Part of a small language model's weights.
Size: 14 layers, MLP 320 SwiGLU, vocabulary 4096, 3.46M parameters.
Architecture: rotary positions, no biases in attention or MLP, untied embeddings.
Training: a variant of Muon for these matrices, 204M tokens, 5319 steps.
Each number is 128 + 32 x the weight over the matrix's rms, rounded and kept within 0 to 255. Layers, rows and columns count from 0. Numbers have three digits each.

# layer 11 MLP up, 320x128, rms 0.37, rows 227-263, columns 0-127
202166064185160134129113113088138131107119141119115109101152193149100136119066110095061126077062109119115117145129173169079172194169154111153115133153120066148134150137152156101096171059131142176191114117118142167141131156090150182137150156087211085151108137112090087163155090156082129108069111142102113098134164134165112152127078105135177106127120123153115128104140150108153139084145
083219175132196126174121167140115201114091156124097032173143043170110105122174126083155128158081112126091184157153137215058094182142162151143114131165185150136152065138136163145117130122145122151117140148156108126172173115138091156127110081102120160149157128062158107086088059116141107101153096108172124138091186161081060111158072106191102163151112053149098159123151144089177062024171
119139076150129136161116071129158149143160181128136158118125071133135107164144175125086106139138185187141144117105126112115126117105127143120169083107144114095115117158148087159083121171116104186255158119098058160132133177103138117117135103132158093142131094130165091103151129163139139164156102159079093111077120162214130123169093138171130127133106082159166163189159081081132129127192
151094134149087121069137102116112112157185080134105096167114078098154119116150167119112099111121135110150092100179125162120113050126090163152177188082161149127086150072148098206133144119078103179087126155111136066121127161145150130075158154109088206128172176133132157182094151106145181070172154149150129195137087118096088083158186147074089170157114162158110112121138165119110108058090
138081121159100110121185106069090103124147153155168144158119145140076134069151108065106156058145121152201113155151154101130139134122138146086096165088127135133107148101166098157143129043141135127134140052083095078116145150095101120109095091080091115103140080129186149059157149146180110149155131154105043160132101115127107121149201149150166117078119104138118113138114095109101118139096
120075140150073140106193134072125193170070117077086132139185090107185123103131172102149158155141121086130142139105101125146128090082097119138158050172119144132141142039092182121121104144183111140130099114157099123118166150197097099200053083106208130161164127123148080112110127079116150145064161141123173127103125115154051110112165093085169175100169104114102113080125182106138144096145
140094144186109166117110157104109121154115116135165131148155122159105088123123146121112103127177125144133133157119100190148143102163121139126151105118161162126145091069158107117145104115125101135128196080139141071106079132139165104108094141147102109148076111130136136146070112116138131143081106065080143130109132134117141146147131143092104129112164128106117126138084127111090152152116
131142129080132093151142161131116173129114140149090095118094115157112125096162133133156165095166068153159124153109172172141155113139145090152140114140129115180128100152111126122081088173115143127156144140136136088173168149127200115153139119102088160119162157127164066107108130073123028114099103139079085145115229125162165149114164135132155149101128069167146106095152197106121110112093
148085159141110165099132097192104123122164167050122085080189106142132137103150134154125147076098078108152106100130099112087109091099077201107119115136109169119059165121157154140059120169129096123107164092131153178201164101067131059103151185188134128156127075086169163134140145179160155090208105107126190109158134072158125171140188172066111138094109100099064149120171163143091132127176
124091130115161150128109128127131099162124123128130161146113144124104130095155096172085112149186113158129117078086135129109079124132115126180176088128118109102057148116087146061212160125104157114098191147192139077113130148115150070135129083137091043098167079091111085156131138151091190114155114093145132119140084160093166155111088097183076123133082156165157106122170135126113114141134
134150148153118106060103110115128100133123084086122158174170185128207158186098215124131147059155106120087158097117136179122117057113130134178186160125162100172169188079108135113098149140093142126124106128184114092138101118117135114120142149209129132155079199130154200167104150127094119115165150112170163149123113098075103095092122144187041128182118147127180168196168138143163071135054
107152141078108120140096114101102157172129146127138125107082145131104172119092170158103060137178145138125154104121117098170138132139130118097094130161081150147109138146132136130144149103165168110117159146140162137067030149156113130113163097144158109098125093092139143178097191136153121186160165190123051140109088071088176122125088128095113136105129069150169086080096123120117164149107
096144100089152118154136137210153150172146093141181164145159148157146162112106149080168129151078203192138185117119091154211059183129122141113082055105151141183103147119128124148126140132153121156127172099104046111123163149151167159162145133169150065168131171170151149166138117140163082134169165131150140134194197100086104122094114140108151133110043138163194068142169163171104137144119
109113102124183046154160143106102097160154106096150129128153162150122188093103128144117062081066134121088185106088123156163184121170094054137093097085098135148147093178057148179117128159129101126199124102140105161133131128129080126140124102080126111100140106122105136092136111161104104105079085140145176143083108158139134117169116107203108122089129143101048133075128119128112114123193
156097181077054142131094100089142067132124090201123102126120128118065115113090101093133126076150138124095144100094160109161205160093069155115174138140155111124170160180167152126130146156141151128060136194080145124105182091102150104119139088168186137123109153113080072118116133170160163135139061143084147157104081129078117120137116120139134201161150105111178114153091105073133136096135
186090128180103078100107137231143062201151131146117077131117121117107093149053123164141076106086107118159154129076150102146111101048072106098128105072094145167154133124116047098116153135115049111158129095103078173064111156121047119122191096075138134185113159145119081136112122136132160103132126114083085165089146171063132144166132160101204125136074136081163165131165160121096108094129
136053170141099119165102141104070081162087177101100125114129097069134166122169143161116093100138144089135135097121178115135146110164074132120150082165112157158138101118101135112148088114075073088134094178080137103178148122082107113092163150089121184144127119058074201090142139112151162146114106147122114080135141088105116123079069179142158121117126098130129132094109150107112068135148
138152101120155161154153152156163069157139102131116154146138151120115103174037148128101176112106140158053191139129144120165182100125112136155093183130126153159117139153220056153143121148116077100168173155089104120115178116134144142198130147130163116125135125155098084138185169111115150168126144140083137117141163131176113148186110146127134151090138138125132153124175142152105053147141
154116156079094114093160126159117105085138095141132145127111108088112130137176118162148161103118090167171090144098182179156141059114099093170163160136103110168098125122176100195139109118106102137116181110185078106123075076099141135096118139111094111103144091163116176124117118101128166093116155096155153150093105139165179171136142134151112159061142102107100141146169113119191107140147
134131130110143108118142163102177083125103139109117159154151200169143160136210122139089140139128134144096121127135119156150114185086154153080120114058106185130095138162144147114163136077086198113129084140123145056120089152156132052101153117147089117106112193144157081170068098139141139165169152143117138107129112142117124124098145138149104114153165115101106106104092146134084089162161
139116092120140127086116106122179109167158114091078122139160106130165149157130111115151125105185136113172165196133107146145161150160112111092106082148128170178142151153147132169188120129124093110111172105108158147092171135118102128068132096104131160126112098168051148170128124141068105131117134161139109150093094121119138110105124112184142106100147104115123125116094168159153139171110
139099121086162137104146094148160109172160154066128174062175180122135109147113126159164101140143158079071145110082185155135128136125146161177133149091122156125152134085091091103155170131155154129105105149093157112131102117109142110093057144132105124079163121115114130063186118147217098077145203143140112097124114107056130054103143142124106118162137104089125124107093100095156150090136
113127117112147141146142129161122148109189115159180169097096152091114122062178124107111177124116127086100134157092093126104136132147118130139195086169141092139163081128137106156140136109116178088094145186117109105151147117169094164064127088133147137083155150100103102107124126090174114063178092108149183099140130167128110093086113130115091115124124104089173110112067173099139155136125
121038180178145145143062104111119165111192114124117098107126152088129142053094109128105123040134127151070159112093094092096123122097134105133111131120113170165109102115120110112119131060111163099136096086108167142136095152064153122137155130096094133079079144139036160119126149140139077149221097052147092143055098129127103120144135134118112107163072177124135050091145106158204166186153
184062113127132134115152187104136111088128065102117203087073185086242122125158144127166139087095177138156135180119119162137177123129107163132114103092140155136132182136159136107167125121206058094130153129178077102203179162185089054110126123130114161099170138086126128111100100125093146099111080109161156103084114151111135118099109138114124194078083170146145206096142172119159152130226
122045113071121083134134162190177100176112110136141123131121114128154135126156117181134122028088107139124112160133119162121104133115126133132130067134114095140180153123127162088180089245115140126112152073144113105079126124120097112153120122136103170109144182148148101105151050107145109105102161165165165125093130106091161096179121102144129163103156178099139058185155083134107096116118
164146146133116144156110096105097102110145124132160108064151151144099126155131130164042163148119087162133067128135082134110129141147126135123104110096112084122101125116114116160116095074095129100143115109117089098154127093103101128155126088139164120154098144176098126206139097111118122150126178120154113113174123106089097104069128151118132121166099142115112133121188161141146143107123
161131150100162084061070163166117143130137078172181135147139135116205126137109132107091115175115085116139163111149156141088176130085134132147147161104128090143121102119147184079142112162063162135107174104107100076109120124146109109169179131094066138119181127154086137130105101144089132166151126135119184130101158142092115094148070119156126075207126144071109148127121152177102191140164
121162132139088118132109133109119126158132088084090119104125091110125119092160087095094057140133099158142085138099155145121145115119103108123089067133180119149110106133138178140134109111119092134139112133158127141137122145136143137127094152089130153125232074111143110114131109145134111144169139141144116114081118155075169157106074126166113138115096146050130108123111115140126126112135
110132174154120149130175118163172131133192138124179101108119093082142118120181144128168155071136115117124129135129140127156115096120105160106122102144207097130138156133172148145106105091102124113092148140078123107165084114137131081138139161167128083114194149116157145129133077183138198157132136174163169076067194124159171173150193100138117163102167110084121102189142064083073154149150
082087123160109141083062161070058113089116103114175130118109172121113119114171063155136150055126139107151133176116123116128124136126101102111156134122224118091148158169095151124094105122121149070117101089148159117078147125120134140139107165121116113152136104128114151130117062138151129128127084116123112144112183050123157143091119114136178108157152147110167172164107138105160100136098
113157126149096103111115144155170160190116099163134119136143141113152099073130133178165115107143123111122120115092139082139082122158116108172107124111155155081134108095121148175109132139116139102164038159144057109138146135091076108117162147137179145105173062141098140154136093034156103100148182108134114157140109123123156054139116127112120132111082069172151159148113144113098158104148
113202125154141091151098052136090155119085140135102175119162126131134132170155173133137165151122121131094140102093133142185153105128094099124110146098111139146137093070214120097084109153124171143133145145091093176126148129172065156110133107128139145118097149133149160064177122187066185128145138144113127168131085095099119105128111134083137109125112111144130102135119151120096152142124
160153166115109111159122119166148122100093155169064091151088087148110110153105176145077141159190129120138054119131124096102085140076145140125081121099139144107122130094135122110145129123135115109175097171114173085121134153105092126130119152182139119133155101116080108094149138129116168150098130145101123140167081086167128114128136223145128119148127145073098149126200135109157111133107
100079137131099107133134177125067144062157117147104075068095113168156167111103167151144135128101111143110131107103161111120154166144122136133118077130125139126137145179182142135102142082144067100122131127153077125125133089140102124094128148132111121110155070155125095128128117098143178150100120129157113168108101102123084142149096120098148115084171096136112119194099134139152095118125
175138091153160068139124116077132069130151148131129178145074196042096191153094172109042089187141132156132124140098137161148136120112062166144139174100098109185124091175196134131092119035155141101146116133149119134103074138076141121117129192105131108099194106090115058139077170071083148162123117158135121102129133159141143126094180164136111149154151108084122143112129160091195156184099
154106124143096138109105120120133161114148149199178121058111165114143163150126145141067145111121116086132144110160122100133113152138102123151100124105139109127140114162141090125097144142136202133134153184145105113094124128068151164108131180082113126134158129092098095152144144142063110107092158164115102143203135123131196110100068108172173159137131169163219132155124093089128092145117
# layer 11 MLP down (transposed), 320x128, rms 0.143, rows 227-262, columns 0-127
138171113137142186147100085114100175098116160145118116072105098129106071127139158137137074113090121119139086162146124156125142131136117087075127136180147162154195153127178117164141087060101143155220137099111125146171111061093157169131132106133163161125104164167162104109199119129106072143123085158092133095136105139158108122157082122107155128162138153132145112147086151097080208134154
132120077181155133136162124024081071130092149122134114072125139125145096117121083102069115114079125136111042124094124089093142233154185105184208088204164187163112104120063117167050109094179133081182108152137161128129197122125156055076093142063123033124197039130123117171069144135096128119138087153103156158111126106142117119165117134186125154115139087159148112086181109000156135087121
109145152169113186142125171105114119120122183095154126157128118084132130128150164108185098113137132161144129150068151162157150124178157169149085139154135120085184189131144140124129143072104079133000152092102139112134136099140119171072098135131126126164147105171110141108127171143133078160151156135149129102112128082136151148133143118092129159184114131154121119163107094092125148164121
158093113126127128092168084067111193135130131077122106108139088096138157117158081112115079092157124128120144103131148122164101114086102117103128174141169114129152094131114176152066119091094107104066118062128118174089103205146139183128093103136182132145092066136178110108129116188088121035129153224119116107154099162152166161155131070154166091107081149144174142157139112184049137099121
164059116117177110144196141144134086138106090158098063126111090128116076146079083108155115112150162118109119088134165122151129106137118123096133141158163134146094151111141101149127214150175091122162161146148128106093147114144136149111101117107187155152073173140122152139123123170131131087115093161153190154056130201099145151100132089105118089151159158187080128151173162086107106158139
150078097083085124151113143137138130120143104168063211118080116143197145092158136075175105133087140147122150127165167156123153154088153122123159144073138089189189189154142092148089128089089140127134149029137142200128150172169152153104145158124184134145094102162099095133162143123068099142055107175140073098072074092145093093117124172135183130087094154178137172167135132072118129119103
110096089088111111106133146136142159117178137110136114125073120103175170121098097136162138153091085112106186125132113122126129125103116160133188145095119121123161136213078145140105182175147090107187096106139091126137197111115173186113110136100159158075131105164147143100140138151097105124149130196152116127126088110070104111131150083111167141148166111137183141100148193120153084066146
132141111185122121111066145158187104107105142168095062110105111126142188128096195104127109160141112155117149108145114144137088071185129147149150113199087147134109120104080120155152109116115120115135111151140179130128131115083137100105148179067103088119112120198115081130152135117126114151151164080140119166149152094120103102111133119115125156093094119101170148095142169255177100134132
110208149071149177080109158098098104118157154095147126115179163120127125152187140157146092105124131132132153062096105157118138138183125057180128097176129105201151126066160121126127108141148135094123179168142187158135074111070095078100149103079132165119071116106121081108126136100180046112175114165195126148131101166169132088088124113056152153080116119115091095186144113139131136207076
119171091116140184123107140125067129087111171164139145147202105161118088136084094173045125136178124040141120138126073053066093140114129105127094124141140099086092055123110158100125062183173132168078171177101095053175175063084145092128172082088132074151145120119149151145155100122136149127171149122068144189164103173142157178126144093193103143136091103106168153179146151108159106157117
057128021127136148171152097094208108175163130110186142163099148074110170129133132128111136149115165174130081106114117100102142134116177109191110088127161114158201161078088170131118104148170131120136157137084160108176146078135122147145125147115204078083153101114103103097185138110124098188049144128083133043150100101165140084079101175138094142109101146132111174148070182160173105134171
130106175087139131089173120128130120145177107148157148135131146170119103157125148158069194155144106095123093088099119119100154093076127072168133122115156163087074148093180138171182096092090124098124156076162083157138103188050083158083152130151108124147098133125135131085148093120152122117154137162058142127150158158131057114091097138109155095117104173067141134156110146134116153099137
124123168181181088159082183143094169095129188093118131127083122140143139105095132105086124180130090068124169175126096088116115154151143098182098114073109123091129147108149102126136153163129152170187157122096127167096172141179158133131095163084147085160152106076179126120131120081157163103093090110073139118201147151085155158127210145088183181129166094163150153113129079065084159107096
150119130055135143095135195099164157136134164152152150141142108199116116141085114098146172161150096176100147114132181104160086120082128150132100134172108078176059128163138106095136114156124160082038133112114128126166112163176157081165113117108121185163063131125174125187156114099088119144130139145161113160110104085096162150178099132098137144147181117142151119148184132035152123163094
119171095103161104114098170172157204118113124132125161127135139150120088165118142114166154085175135133179095129103095129152171094153146109140169133153123155083158167157111148148119167126120178179069074117113170098123149192137134201090068182131092170124151135135141110157114137161122176125149099136131146094162162098143111119200143124177131120114147069138126179103163054086118111097095
107117095130184136111158193147097071128098086141130155082115095070155100146128140091121148094123168167090111166093122187162154142115120127157081137043119122091194111128109066134098125076136096096000120147135102140080141138168108115134139095161125169130087120121083174126128140186115076175124172084148160143187169129174143142088155109131151034128159098088136110135143126072107150142122
135128194145124151090077150106084103089144105158158132111100152159148146134172084157164146102106101120098106136146131141127123070107125136126080135115143092150115117129098090124181122072167119156218163085118076169127071159114093123090090117160122132098143153160106114099118113150126162182137132187168159151135146126119146185058140153130147101038100141065160153086065140238116102073126
110135107199126142147120088118139148153080108131142163116094119080143160100132139142133063087130167110131133098156103125110105135134112131148180134095151136174089094126153127088168151106094115135249168062135140121134156118132108151121134119198123141104119129122101112126120123163134082141102149104097182090143117149135123142113141157126095111116194094110132176040117105163096177098106
166150089116145087155107083158150210087145111107129058133100122149073182137119092124088141142150120161128125145124146112144132138191115153168055173138111084125107126169091147123109139135142143132148119134154176112112112101162143155139086084115127113153129208173100113107107124089122178124112137179157181185188144141093111086123139097108114066110094170109125142143124166175191107121160
142093097141104140110093159103154122054066109087155167113068134115172162101116154116113132097135058153136183119144134111097139074141127091155074141107124163158125159110181136150159131150136145136151213166125131139053092089118163170139125123159160125115110169151112197160082092114134094120169140128131113115152083101121152132134139114108149121081112122075081184133134093099174136171093
108146131184156074109161148153109065106175134109139137078080106114081160138067097134106147078094127215147129119103117135189053137168151108131070099100130131153150094122161140140064169118166065122153092118109151152097087153139110152113151134142176139154137154094119144121119182154095114126169181099132150161150084112101135126167091113114130164234125104142108116169113141181122121179118
160110152131113144096158121210099116129145090125104111116099115118158182105173110137197070113116108174152181160039126139175077142119092065117125106077150103198110148107091127162087123139130106093118139123094085099158156082127167175136110116147154172077098204140132127096078181136155117093130110113115070214117181112091174142105093132164145190139135155137118132143156169163182139118084
141096035139105100140139075179135114144065138140120125155156121173110120109094125141127093163151154134165095149133190177164103057102105121111052158083085119124153082119112139128080136162141100103042100175135139110191135070103122104143090137140097110111118103168140059161171082122177111168087130175142130139137133098134143135157098098122116138169120114117109143121123122145152088116078
159128181086129207184073145109127111142136086132136116120120175148106138091137134142140089086148180154133122141139097113125141124073064140131101138166128110075133134097065138108158079120172148121053100190118087151134092239166155096171113151169167157102092160172146163136132128080128100165127108128138123151150153126155191065127143083146146112110067144139174126109142108092144139172104
140092171099056124107132184126182110135126042075115143118091111104184151181093118136118134089103142072103151103213118108238067080086141187125121164095150116195144176130220099127098143179111101143244193182146155065137133078171059148140106138101133089102122048124153079125169133098077140116100162106129093048116104139099116051155092132078082101102152100134114115113116139166107099113117
156149116115116088152132176109148117128201082149140143130109088089133153190102153098133131101076175094111123127089067133152162095105105194101164136132106124122142114175126154217107187127145172092105163172142130139102102110161177134133198118128145148163092157100150183136121122117194154048097167126139114060098122166123106089150089147118131137168101132122140158092083157207179126186046
166111111133129089131102141098167144145126144132129133149053182072182180123139176067136133132147120149149122130110138138127117070157183089144118145206145102024093189150185129116131118119152047135132131094130111157157143176145139112119147141128120171099138157058084104102084114146084126117147156122152126101097102104141152068153095139093179093092124167097143140124127139160119140136096
098169104112137128127187099152082101080090175125111085122091136088081083223148110130149130157093111121066092138120080123107111179140095125153120142136101168136118100129135084177087144131140082149146073064119141147098130168115107142122138061112158163072131161162118129176108156137167149094108146143081175118204106159097122151127092161153103170095094167099107099102153128112165106158143
119072148137105161139132084127130160115112113133141134173215181147166111123103117170158128183159182126033158105154146103120150149150124157139130128098135116167116139115153151135123109141094161139141096098089112130148120147127157066112134092152148097150078089096106101100129122103126152133107105134122144114180155073158126096127143096085124110110177065125164120104153149095108144062130
123159128116162084207130161112080153120118136154094058123112131131078118115157102121214128080133149223113099145098141103121121114161134142149022135143106152158099170084186059132124139085112140081113108077130115142128131117080139199161074153154146128162118147136077157101092117098125157116104162113061093101095109155156158148177126108134081142142122146174189059148170163162156118171113
109064093131148204131159161105111136162082148121112114111123076173133058105107049092098117100172156197104135152114103132142093128149135135128121189143130163142136157143138110086103160152142107077185197091126103097156157125125154144127118151106130136128110143118133152131125123094160166129133102141139170106109190191145163102130164182142123124037156088108113136131103082111139145091136
134160092157124123142078118102169076165151117076103126147111091136110164103174117171143116108114163105162113091138130129153132096097070167120157124080137100109172126081176106148115093121164177131166191087163111139129087117117213097116138091113114123078157154149136211170107138138122166143120123139160158071134125123149138161162103160143144104121104164090175153149108146186126066136083
135197151105106113142151126135113105180129130126139084174121127169096079150115127146122163137125108165193135125121108105134175100134078093112129110154156147099152153127056106104120073152160177158158141146167119085102145127162128117113074156126047133095192102100118086129080157137109104099204107125138125135095114130144133123093170096134098083129129121123167157068149162209126103131127
086114108152169136065125192126091112150160158151119132093124124081138141091100170123139158123115089156165198167128178137120050125150096135134151156162109063107160160186029129084137113088079160150055154151162125173114132142132186142138130114133140084086099142154220131107097107111122099137163116114146112126143071125138112145099104109161115119117159160140087140054080107079139108121106
157112127096155138125092131125138107132155147140114157172226138171134172127141177101110106155135152051120060141177145097112188116069162081126148124144118141130112113084076126126193106134121127126132142126142165134133133148161132115102153120131101150132158155114132091129142076125159082148121141096131126117123098135166104120128113105186148141177116152119178145130095146165142129118092
104187061148164114099189131159107156141106156117079119118067076149126110056125128113102101099113145134113103068094114153139039148104159123142172124084140152163150122082222074048145083164171102116255089079083098139076094152195164132101110094138100166119068152152132147073067104119143131138144161097156142072128128074094102116149084125108120069082156104172120114148117094126144144110134
# layer 11 MLP gate, 320x128, rms 0.338, rows 228-263, columns 0-127
139150074114166101094076106130132096153168205122120160115096154107125092173084131164102140076117105124150095098145154107151123128145127116081152172171128140086100147170185136096129185151079136132091072153142120077134097071152149082199118092096140109165155115046148147104157128140127163200133185137114086116153103123119170110132144144100131160105075156113198151105112180137134152130153
155133138145164174186087152081147111141124130117150177138164110145133118165078160114152071143124143133091155075087090100135127102152174136089120153104138167106085139107147130158161138136074178115089141163128145097223142117114139173088067082153145121103119134105210115094118166170145046121111102166141052086100101126153133149146114162111119150088090052144164149164131131097163158123114
127168113096109089138108075052129206103122181110054149126123114128105150126175084118087124149098078112146152140052117121154086118122094152124128182190161076077043097077149147135046134133105154157104127074095133128122134059135145135180063126132143116126155085128134127094132123223102148151094133204121151114128115123155137117125117161150150117131140106106152076173106106139082107159168
083101156123158164119151112057111082155074139120088124112239131088140152127162140131139098066202110076109153131115174091123093101172140156130153147086173165104136125100168103148057132062105140176116166157080131141112120136140171170184088122124179142098078100147108162117132115121165107166092117173138085183129129065111099130143144105102192147152135163128148147155094104133156114152066
175166024100121093128164105098141195153122136129170150121166117154161134116045188083100157130112094156076166144120153171128092122099118167092129157136115148146150092165150167184068171136147159106135095065155124142115191153080138140050130135107175104165114176148159137110096123097135087127115113124104130107079154137115096112085123096095113180174076114129074094130103170205164134124114
102174072175165114110161099131108182136096144112144119150114148146157101095166160098116128131114133125154085145070107132103087089099113125137113072149149093145133147088153154128126132074128140113192106141137181097145074188112103100114169141113065106149124138137111144145124095122171164108139118133089123117115155162161146089086133130133125120170109160143097157183172099145132162139113
181124135079106166077146097099089091113070153086158136178157145102176083111080088144158191079092135114166186123147139134117165123186135120161111115127075177105078185136145106099144151103082075180110132099158082106115124132105152108123141130144141106137194120176105146126127122084118124123119086175144105154137093099154143174139111120135142142097142130083159158134133172149124082150101
168124127157147123150141124150150072093212094143150171088122115125104171084112169094138151103142083126183139067110123095135162133169109167100151087138127190086108159166149100152111145174117112113132104160129151158123172087163176140152149160158111129194178128128150143131166083171112099104100101090086155108108155124177128108192130091157144102065124115047106180114157139213148120115096
117154107139152057132150114092136131144171133079120116132199135172125118159085134088167138113088069068110106155181069192102164132177182096101143109170143171157130131098088084134159161143144148128126127155139142099158168113148102121090164156087113147139138113188168137136102130106155071104086135141117138115143152128136090133088157145104133158130174111125101125132138148115158152161118
119099149163102073174110203114078138140132080111178113160120094129151094172132086148165134099086085146150178120067094180178147144091095101156072075105174103085116160094180158164153125137143189103103170165133173150105150134137138133119052112145166061143157101156161158065139088125122121117112106099129076035094079149112112154160157128167221119130128128145067128119154113141157073175157
163096111134084203119148177160150116117124092090091164151110111100154075076112103103170142092070127135121134141141135156150129169122105039130189103132141173145152150132100139116136117073051176122129195096132102173124140121102140126082182126117102118114169118165095180118158108179118096133094148153159177128136145160178078052169054141136106137132141098129070152181149105154121121105091
087151117212160134093167116193141128121093136180105094127200088190202137185109175117115109171098127111061105131181182175149111155095144142068112143087158127137069172156139110098102157146130143148135161084139132117178110159134089138168179184155089132114127108131130158100140153160166138090049081161192103139161135131136118093121106110161148118088119111127171138107124130165105111163107
148114102105120088092126122130206164112074127126165090100096099104115029115069115123154124152140122114148094123135164123150134099220163146104176118162123159130145141119106090113123155062151150143169135111108129123128078092152087150175114097124127094181106107145165100134145143155123176134133138096139079135136120188180164129105085116144108086089111117112125141121065169151108138104104
087180147096101072106164160076121130183052200078125117068077137074134157132118189117155150168147094101144158142107122086093142149082089132088119143157059148141154123141079094123070131153196132124113126093136087146155144130141151121153123087173152079126178147167120172188115119114086106102110076100158125064169173139128086104151100057140121136095112154132136147085172123191146106123167
108128138131146087126113093086153106204110133110170102164114091116131093123103151137131177166074052126114154134166145145151166124120084106094123105133120098166047117053151118150153079114085175086126063159103111098150173119154082106100140148101190186136112145112126090177158144172167134130100165172160126076108116104112138157111158093144138113117088145103133081153131173191121109184181
100131134122127117119160129092126146111171092099152173126120106126113119135112140085181133095131122139153116101124150153156088158130179073076120081117127130190136125122148133102158155131109160161125174163125111106139138176136174151102059114106133188133175130150169092126095151158142118126118149131088139126135165136134160155176085086168174150095110098128110154074095185112174076117092
139181100090151058121168125137128090121120121155086140169104086086109084164019122182088144108110089089097112123114179135120150186132181096114105109131105142110144152115159109149111124128146130127199106207101125150150162188145119106159154151073144147133126147125136090141145111124158123173078152133090126123131169138138106138189124126155146145069125113116156129129121143137118075173159
140153125116117108198173074121108183121085110102059131129158079119148131089136121153092104151115046105149115110106117164143144087099167092138081133113054088123167110182132121122100174130100129136130124138105089195123117118131037126114129114097165154079168125136108174083114134140137096105154134104123161105103096151135124164111052109146134156117158185179123070162121138158145133150154
127152217166190140105157155172104179151116083162098107167132121171152067178153146143146104140157125076131160127164088202100071142116126123150150141124110157131102140132108202138117139113132114120091068155119090131143091186136136154142173145133126075168122164143141078142125194102140106122097084151166128173137118171128095071169112112151111124152140119127141131178120089119167111117125
150116153159164130164119199137125124101150118116105122078095133117138132112131106122150149121090150216153098104151090139125078141184134038160139132058165124164129124129145145095140143162171116125157167134119085120134119147128120115129140119107132118146119126117099113134118159130120113152086137156179103150068116120146167135160135148155121114106055081166090152106130104117151092164113
122116102094100079081196097165120089174117122159116142082136141126125150159079074102094133137071117086140140154100118155112098119132155146099125168053076086154092139179149102134172222180132149149121194108139118137152125136112132130111132085195077170110182151126101096149129189156126148114139088110178058080128161146184168149147052077110155208123197087147162133154122100132101143138126
148132108155128101089114125133143086117083121127157111113139098136162172132112145184135156164119095155123123126150081161103137146109109155125155091140084117119136090061120087189169079104090155065156172176135124150116105159106080077090183099128149176107174061134123082124084129104176170117168077112139077086142138116049103117100151053090104106110084102156173101117104149179092091082086
176102144171199162178083145142102072094188121095136111144170166118140141158072158140151085107105125114119153090107140162182116161133113126098173133075103161141125131095142112084074083143137102077107158162119136088145120181095209101153139132153124071064175168119157112101135224081150119169112121144148115148152173208152129045172116107171102179137090166154169151134191141074134126170108
120123152222100189127111136116154151157143115103113075119175127060099078194145154104096091145151107168085199126184158090152183135098188140144149112111140178094101141181185128103096136129123100171078184193070081106083074076118125173165135129056160184139144091182105116145137043108118170118133186114159146095151114133158112097123120129126140117066091076160132126151145139134159096180120
099102142188133106139176120120166083153177229100123106136159084163091189120127127091131064120171143181080126178096132171131084123120100201129165106073112143053149193154132138101115137189079140114143130119061159079123145106162154103087168135113165082127146120173218148128137174150126122130112131158175139156154077084142137149110106166139146123088098113135160144128187144165150137137166
116109130146173181074142114167095162163104084157145142153089076186118108102139102160102187111074105135137137146135131158158157182111116098127112130102172175138074141133072106133151112166098178137113137082122131094128123151145167124178157145152149135131129140099149175059141145129123152110087063084157095114160162155148121085160149108149119087120088064127154137138115144090153114118115
108136160067118099119185126075076094139194177128071099072163135098138174069138138119110114084136148142090087138073107150139159136146198204103130161085076121102141092116094114126138156100143162155100119106189062098092100104139151144106094096142087175100155171134119124204146212159167124139078122113163113116116106140078129156144124110104130126092140162140087148138124132134198102119153
102153129136107119145115115164097138133134153172090156104068184086091105149133179180173079109140074101209086129150111073125112149174140164050129149101148150167076135168158102128126126150153107155146097160163155162111123139116153073107106151172115125159103135084105112155117129175071081103162120130140126097117159175113172116163156116172154129116083111112115133144175159109121137109114
148088148122184097095208133084109135136133173129133162116139098111104159203124161137156112141129165136100129157075140112098086103199131127120148115057114192079105116130134147095074148195140140126142127163099163089130108092150190069123130090085169171168131127054145179112129114056127098109157104148165203131123167178183143128170103098071147124159145166127082133110102174138132100129191
129097140121180130105216082146119108138124065109141128074128157080135147126063166136112096139157115089148137190134150077166093118127092116142104148100167090151143173125105124171124174129087076118099081156099132109119120146144114115136081098126153099096201112078153081109117096108183153102098135138123161166181074117174086118136125102120147131120122166059118183176144174123107128065141
110106097121077089143112079088172089118096074185084099134156092103115078087154134150142114101067174134157139178091182130072143072152147120083105109127118218092136174158160180090144119137109180148144167135141110134158171126099113150093139181113108192139121117128140149121096158195206124130145136137131154125146153084159119202113118105105136096142092097103129105106156125096137094141147
108159152136118117166085143140138153166130148094126117163069158170121126157107104100118136145114156111126141113154124105141092150110113192126154143085148163171083133089132213135139123176096146136151158160172115137081132135148088139120132123147104127157113142098214096125108206108073108168121072168178141130089102167209106131126135116121142098115136158120119179144141115136138128192169
092142114139124166136138151093148096134122098079100134096130112067127100086172085149179136130120127114145141080114152141100112106076162070158135124127134080150118136145118182126121071151105182157086098117116080122133126118152104103130066045167134118080106181162124048102111157091162128087124118129141052086160127146139084143137149125147156119111107091058145050121125079142150115161090
034136130107108123160146121101171143170091181137091147113100135132144111134130116101200116155073135085100074112171162092130113148117083087090135136136098116171179097131049091160168133124096142107115126099196158124105067121143142090157119151166142079122175116130132116126107136074121106122140094132152128138133151146137138149137125169159140137116090163059141088177138111107117145131134
165124148127159081090125129102127108155119179140168121164159184104152118162131062170147101130174122073113153119076155107111168161091118130124130098131116162114096136180152120161129151079099161129133128121166150174097141135034167131158135166101149138099182177119183116172082055130099128138145106081134091091136127099191152128160117099117152131084150123112169081104141147104134106125145
122101161135107114190157114114095102146167189158093125111147127124132093126127159082151157078103158137142155096114201122128153127130115149138160193128138143162091181136086135151149184141113190080173167121087143112112138147117153132153095134141163150142116056126099087134156158148137082148109119083114087172144138122190160084127092164183172123109177162131131099150125135131136065140122